{
  "n_kv_head": 2,
  "norm": "layernorm",
  "norm_eps": 1e-05,
  "qk_norm": false,
  "tie_embeddings": true,
  "init_std_o": 0.00291,
  "beta1": 0.95,
  "beta2": 0.95,
  "lr_head": 0.00943,
  "schedule": "wsd"
}
Each number is 200 + 30 x the weight over its row's rms, rounded and kept within 0 to 999. Layers, rows and columns count from 0. The size before them is the row's rms in percent of the matrix's.

# up: layer 13 MLP up, 640x160, rms 0.263, rows 32-41, columns 0-159
# down: layer 13 MLP down (transposed), 640x160, rms 0.268, rows 32-41, columns 0-159
up32,096,113,196,192,208,216,257,226,223,212,230,177,241,198,151,272,229,209,163,159,188,213,212,200,164,178,169,159,197,205,210,185,191,225,234,195,230,204,164,202,201,149,241,187,225,240,217,152,200,207,206,241,196,221,222,199,184,227,261,216,190,227,146,196,215,129,185,199,193,230,205,141,217,218,156,224,212,183,212,174,201,217,186,209,177,225,166,247,161,181,220,176,157,163,209,142,203,185,190,188,241,221,149,170,204,212,177,191,231,170,201,257,238,168,165,192,187,187,260,173,253,224,150,198,189,194,204,212,198,172,237,224,145,262,185,160,234,233,201,152,168,223,162,213,208,190,196,145,253,198,224,227,196,200,197,196,176,243,184,234,175
down32,101,212,137,206,218,247,215,214,147,195,205,226,207,191,243,258,197,181,204,160,238,213,194,188,226,171,221,149,213,216,160,185,222,180,215,210,209,221,194,192,203,197,176,155,173,140,213,177,222,157,238,191,194,170,194,200,141,205,209,198,195,254,191,166,259,184,205,198,197,209,202,183,218,229,206,160,200,218,183,185,239,178,226,148,187,194,273,210,197,181,156,199,130,175,190,229,174,220,141,227,216,227,177,213,207,186,186,142,187,275,196,229,258,166,223,221,209,277,214,208,224,216,185,211,231,187,154,175,280,206,231,232,214,229,203,176,219,191,187,185,212,194,217,133,242,243,218,215,160,222,225,208,165,188,235,220,247,217,242,256,196
up33,101,201,243,152,192,176,206,198,251,227,186,182,193,225,167,200,162,194,237,177,225,171,235,186,176,198,179,258,160,173,166,172,217,173,147,178,193,178,208,202,212,225,251,216,218,212,190,247,238,271,199,149,185,201,178,177,172,238,144,203,266,234,227,232,197,167,179,218,239,238,203,189,257,187,204,195,205,230,160,218,172,210,188,208,141,229,203,201,223,201,181,162,217,195,200,227,260,130,176,201,182,213,235,197,207,167,173,199,187,237,236,153,230,168,171,215,206,236,234,193,226,217,182,252,176,172,171,203,206,174,202,228,163,175,204,274,261,201,175,183,232,194,237,216,207,120,216,162,242,224,185,232,194,216,196,189,236,240,169,197,149
down33,109,237,190,152,219,211,201,203,221,202,225,190,222,187,198,232,177,193,217,212,199,193,250,227,193,182,193,190,173,219,240,213,242,167,140,206,219,155,205,216,243,238,217,208,216,148,177,191,211,206,218,200,195,211,168,187,166,210,176,186,172,200,244,218,197,209,229,141,219,205,201,217,215,210,216,182,242,228,189,223,218,225,215,202,185,236,218,196,185,208,149,234,216,191,214,197,188,138,184,157,214,140,208,170,219,120,218,203,240,176,126,261,205,145,123,220,233,196,245,205,232,169,206,262,195,275,189,176,208,250,158,171,191,210,155,232,227,186,231,202,164,176,222,170,208,249,176,182,196,244,195,253,173,257,191,167,199,221,160,183,122
up34,103,202,206,205,135,215,221,209,194,247,253,173,201,222,236,184,221,250,256,156,215,193,189,199,178,203,206,173,264,229,201,226,179,217,214,196,209,218,214,187,189,140,172,147,213,209,249,202,202,124,135,216,245,188,167,124,210,183,241,206,171,192,229,179,200,188,225,194,210,214,181,174,182,181,170,154,241,235,235,195,206,238,214,188,201,230,167,160,209,220,251,221,201,216,200,183,148,199,185,163,191,176,244,181,196,221,191,225,240,185,194,217,206,214,223,203,133,207,256,212,150,244,230,157,202,264,215,183,222,280,172,222,237,179,196,235,246,220,156,177,246,208,228,196,177,176,188,226,232,205,198,195,192,181,164,190,192,226,263,172,178
down34,093,226,212,212,278,217,220,152,216,110,165,248,229,177,179,202,156,203,170,208,228,183,195,193,216,169,205,222,226,156,190,225,192,166,220,209,228,214,182,197,184,210,247,237,197,170,210,189,212,252,235,209,179,176,238,247,171,207,189,180,183,226,197,214,207,175,164,200,118,168,205,202,195,200,176,188,178,187,159,202,199,172,212,198,180,134,212,259,195,266,177,185,198,170,253,242,195,209,251,253,223,188,163,215,185,191,149,219,186,206,214,190,198,137,170,179,279,216,153,212,242,182,198,192,189,160,178,207,210,159,187,147,258,172,185,242,167,211,267,210,175,240,192,184,216,205,224,193,185,203,220,165,211,215,227,228,157,199,187,244,227
up35,103,145,216,195,208,226,225,197,233,225,217,223,129,196,248,185,201,212,230,155,172,200,197,219,193,210,175,173,183,163,220,215,235,237,241,270,192,173,184,256,206,181,235,179,204,229,235,170,226,217,223,166,185,191,231,229,206,175,196,173,155,240,172,199,204,248,203,248,174,274,160,204,200,206,187,142,218,168,271,197,234,190,250,267,221,184,134,233,200,218,172,193,173,167,228,207,155,207,220,178,250,187,218,203,234,184,145,200,183,170,181,204,170,148,148,190,205,154,216,238,214,171,214,201,200,259,168,215,212,248,198,168,201,197,217,204,147,237,194,183,196,195,168,238,222,190,216,172,203,176,246,213,211,190,192,264,225,181,161,161,187
down35,102,221,197,188,203,251,193,247,179,197,207,175,294,210,195,237,159,158,181,182,184,146,234,157,187,243,248,170,188,233,210,201,172,192,170,154,210,244,225,201,186,231,206,241,179,172,147,151,174,207,195,188,215,198,161,215,160,213,213,196,241,106,258,184,240,199,166,182,212,198,204,187,230,216,196,176,214,211,192,215,208,167,182,229,171,195,177,237,175,231,243,264,201,240,177,212,186,180,152,172,186,187,199,214,222,153,223,169,194,240,235,171,256,185,195,195,206,220,195,213,171,284,194,229,162,231,220,224,193,190,159,171,224,219,220,213,193,206,195,221,223,170,228,222,169,170,187,225,246,236,176,251,216,211,185,178,170,229,145,149,237
up36,107,215,219,199,250,219,120,206,173,206,220,182,198,215,215,199,185,168,225,168,146,215,199,205,176,228,227,181,234,213,206,210,216,163,197,202,187,239,232,173,243,164,197,203,138,150,164,176,194,208,240,174,230,154,243,230,169,190,214,228,159,182,183,222,182,247,223,185,200,190,156,128,146,180,211,200,248,287,210,256,258,198,218,195,214,205,174,219,168,187,212,234,178,201,268,254,201,189,197,168,269,241,215,208,223,192,207,192,174,147,214,160,172,195,205,210,117,145,233,201,191,219,189,196,192,180,187,251,204,197,163,273,206,213,183,219,222,249,198,195,206,175,232,185,228,204,188,208,240,205,217,190,235,218,194,231,217,156,201,223,203
down36,096,214,192,186,167,225,277,198,205,163,197,210,193,168,175,215,205,244,178,224,235,167,217,153,233,138,183,200,194,224,215,220,182,228,226,175,215,187,188,241,171,197,177,220,217,261,217,237,197,237,165,227,189,225,184,230,179,203,166,193,218,207,220,175,210,143,188,218,233,242,246,242,231,225,152,196,157,120,228,137,150,198,185,193,189,177,205,169,230,210,172,191,209,196,124,176,215,223,241,202,128,192,189,214,179,252,197,196,235,260,185,230,192,171,198,211,256,261,239,187,206,159,215,199,187,224,229,155,220,189,277,199,166,164,200,214,194,182,183,213,186,218,131,195,158,236,188,174,210,168,181,177,196,204,208,177,202,239,202,213,156
up37,101,226,181,228,162,156,197,189,174,165,188,173,242,194,250,192,153,220,240,208,154,184,184,231,232,208,146,205,239,151,257,236,160,156,207,189,204,197,152,159,225,233,215,235,196,162,179,224,234,216,208,216,231,186,214,203,227,188,201,159,215,244,214,214,212,165,127,206,163,168,163,154,181,195,209,234,212,271,168,181,240,192,183,205,216,217,146,202,205,226,151,207,250,170,208,246,159,215,220,191,199,154,217,200,182,218,226,175,167,234,227,224,171,132,233,236,180,190,232,215,200,192,225,192,185,210,238,242,184,240,214,205,197,170,231,205,159,209,178,174,203,253,227,194,223,156,131,213,126,203,232,187,227,221,219,176,200,166,200,222,246
down37,100,196,221,191,220,285,199,226,214,230,188,195,204,194,146,218,229,173,175,193,197,219,265,210,209,181,215,226,171,180,204,173,256,215,217,196,249,219,232,211,162,186,220,201,192,206,204,206,207,218,165,188,233,211,138,226,172,140,202,234,163,129,170,192,244,154,216,225,242,160,235,199,159,246,214,196,197,207,205,211,183,240,172,173,214,249,206,198,213,172,242,172,194,202,199,178,261,257,159,214,205,214,225,193,207,208,168,155,236,162,207,131,224,222,204,155,218,212,152,197,178,182,191,189,192,171,194,189,201,138,244,234,199,271,217,225,227,218,240,220,207,152,212,215,224,206,273,214,220,213,198,268,255,203,239,211,152,199,179,195,187
up38,099,230,206,215,206,239,190,194,187,183,160,212,146,140,196,168,262,148,236,169,174,178,218,193,162,199,250,216,204,191,183,162,203,149,209,193,201,196,209,179,198,215,230,212,177,176,223,231,203,216,174,221,174,216,184,198,218,206,200,264,212,251,219,218,173,163,191,128,200,240,181,195,214,182,183,242,200,186,164,185,236,219,249,237,246,195,174,115,232,147,193,185,142,213,193,188,181,184,209,208,214,224,141,206,238,179,185,210,143,210,225,253,187,225,252,242,305,212,225,231,162,189,242,199,198,219,200,177,190,216,181,204,174,158,207,210,188,205,241,172,190,184,157,190,255,195,262,240,207,235,189,197,193,171,197,200,197,179,228,213,261
down38,097,244,167,201,205,152,176,179,183,228,190,221,195,175,192,207,142,138,269,192,170,218,194,219,247,247,228,143,166,223,184,217,169,230,232,186,234,185,216,194,187,237,223,209,210,174,182,187,185,193,223,239,192,172,216,152,204,210,224,181,179,221,175,169,229,277,232,203,139,201,199,265,216,179,203,184,212,190,183,232,173,164,183,217,233,186,219,212,191,200,205,227,237,186,166,203,236,142,170,189,215,213,207,200,203,229,252,179,184,201,190,197,233,234,182,171,259,188,179,192,200,234,209,99,210,213,229,237,192,140,236,197,152,222,237,197,189,263,220,215,144,173,194,177,176,192,188,162,233,227,146,272,203,187,179,201,185,164,211,178,156
up39,093,149,189,255,229,162,210,205,129,190,186,187,170,164,233,175,161,171,258,189,230,211,180,160,213,208,172,224,199,173,178,173,198,225,221,212,221,191,238,248,215,140,176,165,157,193,207,171,176,179,219,201,168,222,207,213,230,198,182,166,161,196,228,201,211,220,186,205,215,214,232,167,177,234,211,171,220,223,220,254,198,192,176,158,169,175,229,209,236,167,179,172,273,220,222,253,217,240,265,218,231,250,207,163,159,202,198,201,249,155,224,171,156,175,226,155,204,203,171,181,229,152,222,178,214,236,188,205,157,143,204,185,179,169,238,168,202,183,177,200,194,231,170,147,211,153,164,205,206,271,163,185,220,195,240,128,197,215,186,216,225
down39,099,172,220,191,228,228,146,214,217,192,168,178,251,187,174,203,172,201,231,186,199,229,168,178,149,159,222,171,228,160,174,188,223,243,165,172,182,214,157,200,165,180,193,220,183,198,175,205,194,211,127,201,230,210,164,215,236,152,190,250,177,240,205,230,195,156,222,203,180,222,216,190,168,180,231,230,187,192,140,223,131,183,161,160,178,181,189,158,222,226,204,163,174,204,150,174,243,161,201,242,228,203,271,154,175,144,169,183,205,185,177,225,248,217,199,198,176,202,141,245,204,226,191,196,184,115,223,223,179,227,156,189,205,186,207,142,157,177,230,230,250,208,227,156,187,199,196,245,236,161,209,169,178,195,158,184,230,176,183,191,209
up40,085,169,201,174,222,208,205,205,200,191,188,153,236,164,183,158,267,142,202,179,169,219,207,178,211,180,166,162,234,159,195,208,178,191,181,297,192,115,211,200,200,172,220,161,235,205,166,220,222,198,183,229,265,131,238,209,138,204,242,162,182,218,200,210,221,143,254,200,215,211,209,179,148,174,221,155,220,211,178,221,240,199,173,219,166,215,236,191,206,212,202,162,229,184,227,184,208,164,198,171,183,240,222,135,198,225,220,198,244,225,251,237,229,212,204,187,187,246,205,177,169,216,255,205,222,204,210,221,219,187,185,188,157,189,201,196,150,221,185,224,172,246,218,184,114,158,188,174,237,237,203,216,190,203,181,196,210,225,232,204,206
down40,090,156,204,207,220,195,166,193,238,200,182,153,176,243,165,139,186,160,160,199,215,232,171,176,219,209,207,210,174,180,216,211,155,177,179,199,166,156,223,230,180,226,214,269,195,191,210,233,251,213,206,176,252,192,252,207,203,209,156,237,152,270,182,175,144,198,201,210,135,149,229,205,199,240,183,224,200,211,140,178,208,161,161,200,253,183,201,240,205,189,192,212,193,197,184,229,181,164,229,228,190,188,177,246,234,227,216,187,146,167,226,157,157,209,221,237,221,159,201,188,224,201,221,222,184,213,203,219,252,235,225,176,215,231,204,153,194,221,185,177,175,247,196,164,203,233,271,192,169,189,252,187,195,231,215,169,227,208,136,139,221
up41,094,209,180,152,207,189,217,261,190,212,196,198,173,189,187,156,212,185,170,218,211,231,221,221,213,217,243,145,242,202,222,217,244,196,201,157,216,204,209,198,262,227,179,204,252,206,193,271,197,160,164,149,184,194,234,199,199,206,155,278,227,184,219,198,183,217,205,193,223,149,180,170,204,248,218,122,237,205,206,219,174,179,174,194,176,233,122,186,239,245,171,142,260,237,217,148,250,218,157,211,192,219,180,184,209,218,197,223,181,194,165,192,206,192,203,179,160,220,164,224,180,130,192,198,195,229,215,194,158,192,230,186,226,158,216,205,231,224,215,221,141,192,220,202,143,212,181,243,177,127,219,229,201,202,214,206,228,226,210,223,159
down41,100,197,268,237,187,220,210,145,226,170,244,179,211,182,176,255,198,195,212,245,216,175,222,268,162,195,234,185,187,205,201,221,185,210,193,250,194,182,195,176,163,208,172,152,201,231,215,217,197,169,219,141,188,162,197,165,247,225,216,170,218,215,168,170,205,207,243,169,201,179,186,180,201,227,196,92,199,216,205,176,167,200,197,251,169,204,215,207,237,256,131,176,159,216,199,143,230,172,232,177,193,203,233,195,216,178,261,227,150,150,225,219,247,162,219,215,240,232,199,215,207,192,170,238,231,144,221,210,152,185,202,143,206,197,245,248,220,178,215,213,201,198,224,183,220,177,192,138,157,219,172,176,204,223,233,175,220,181,198,217,213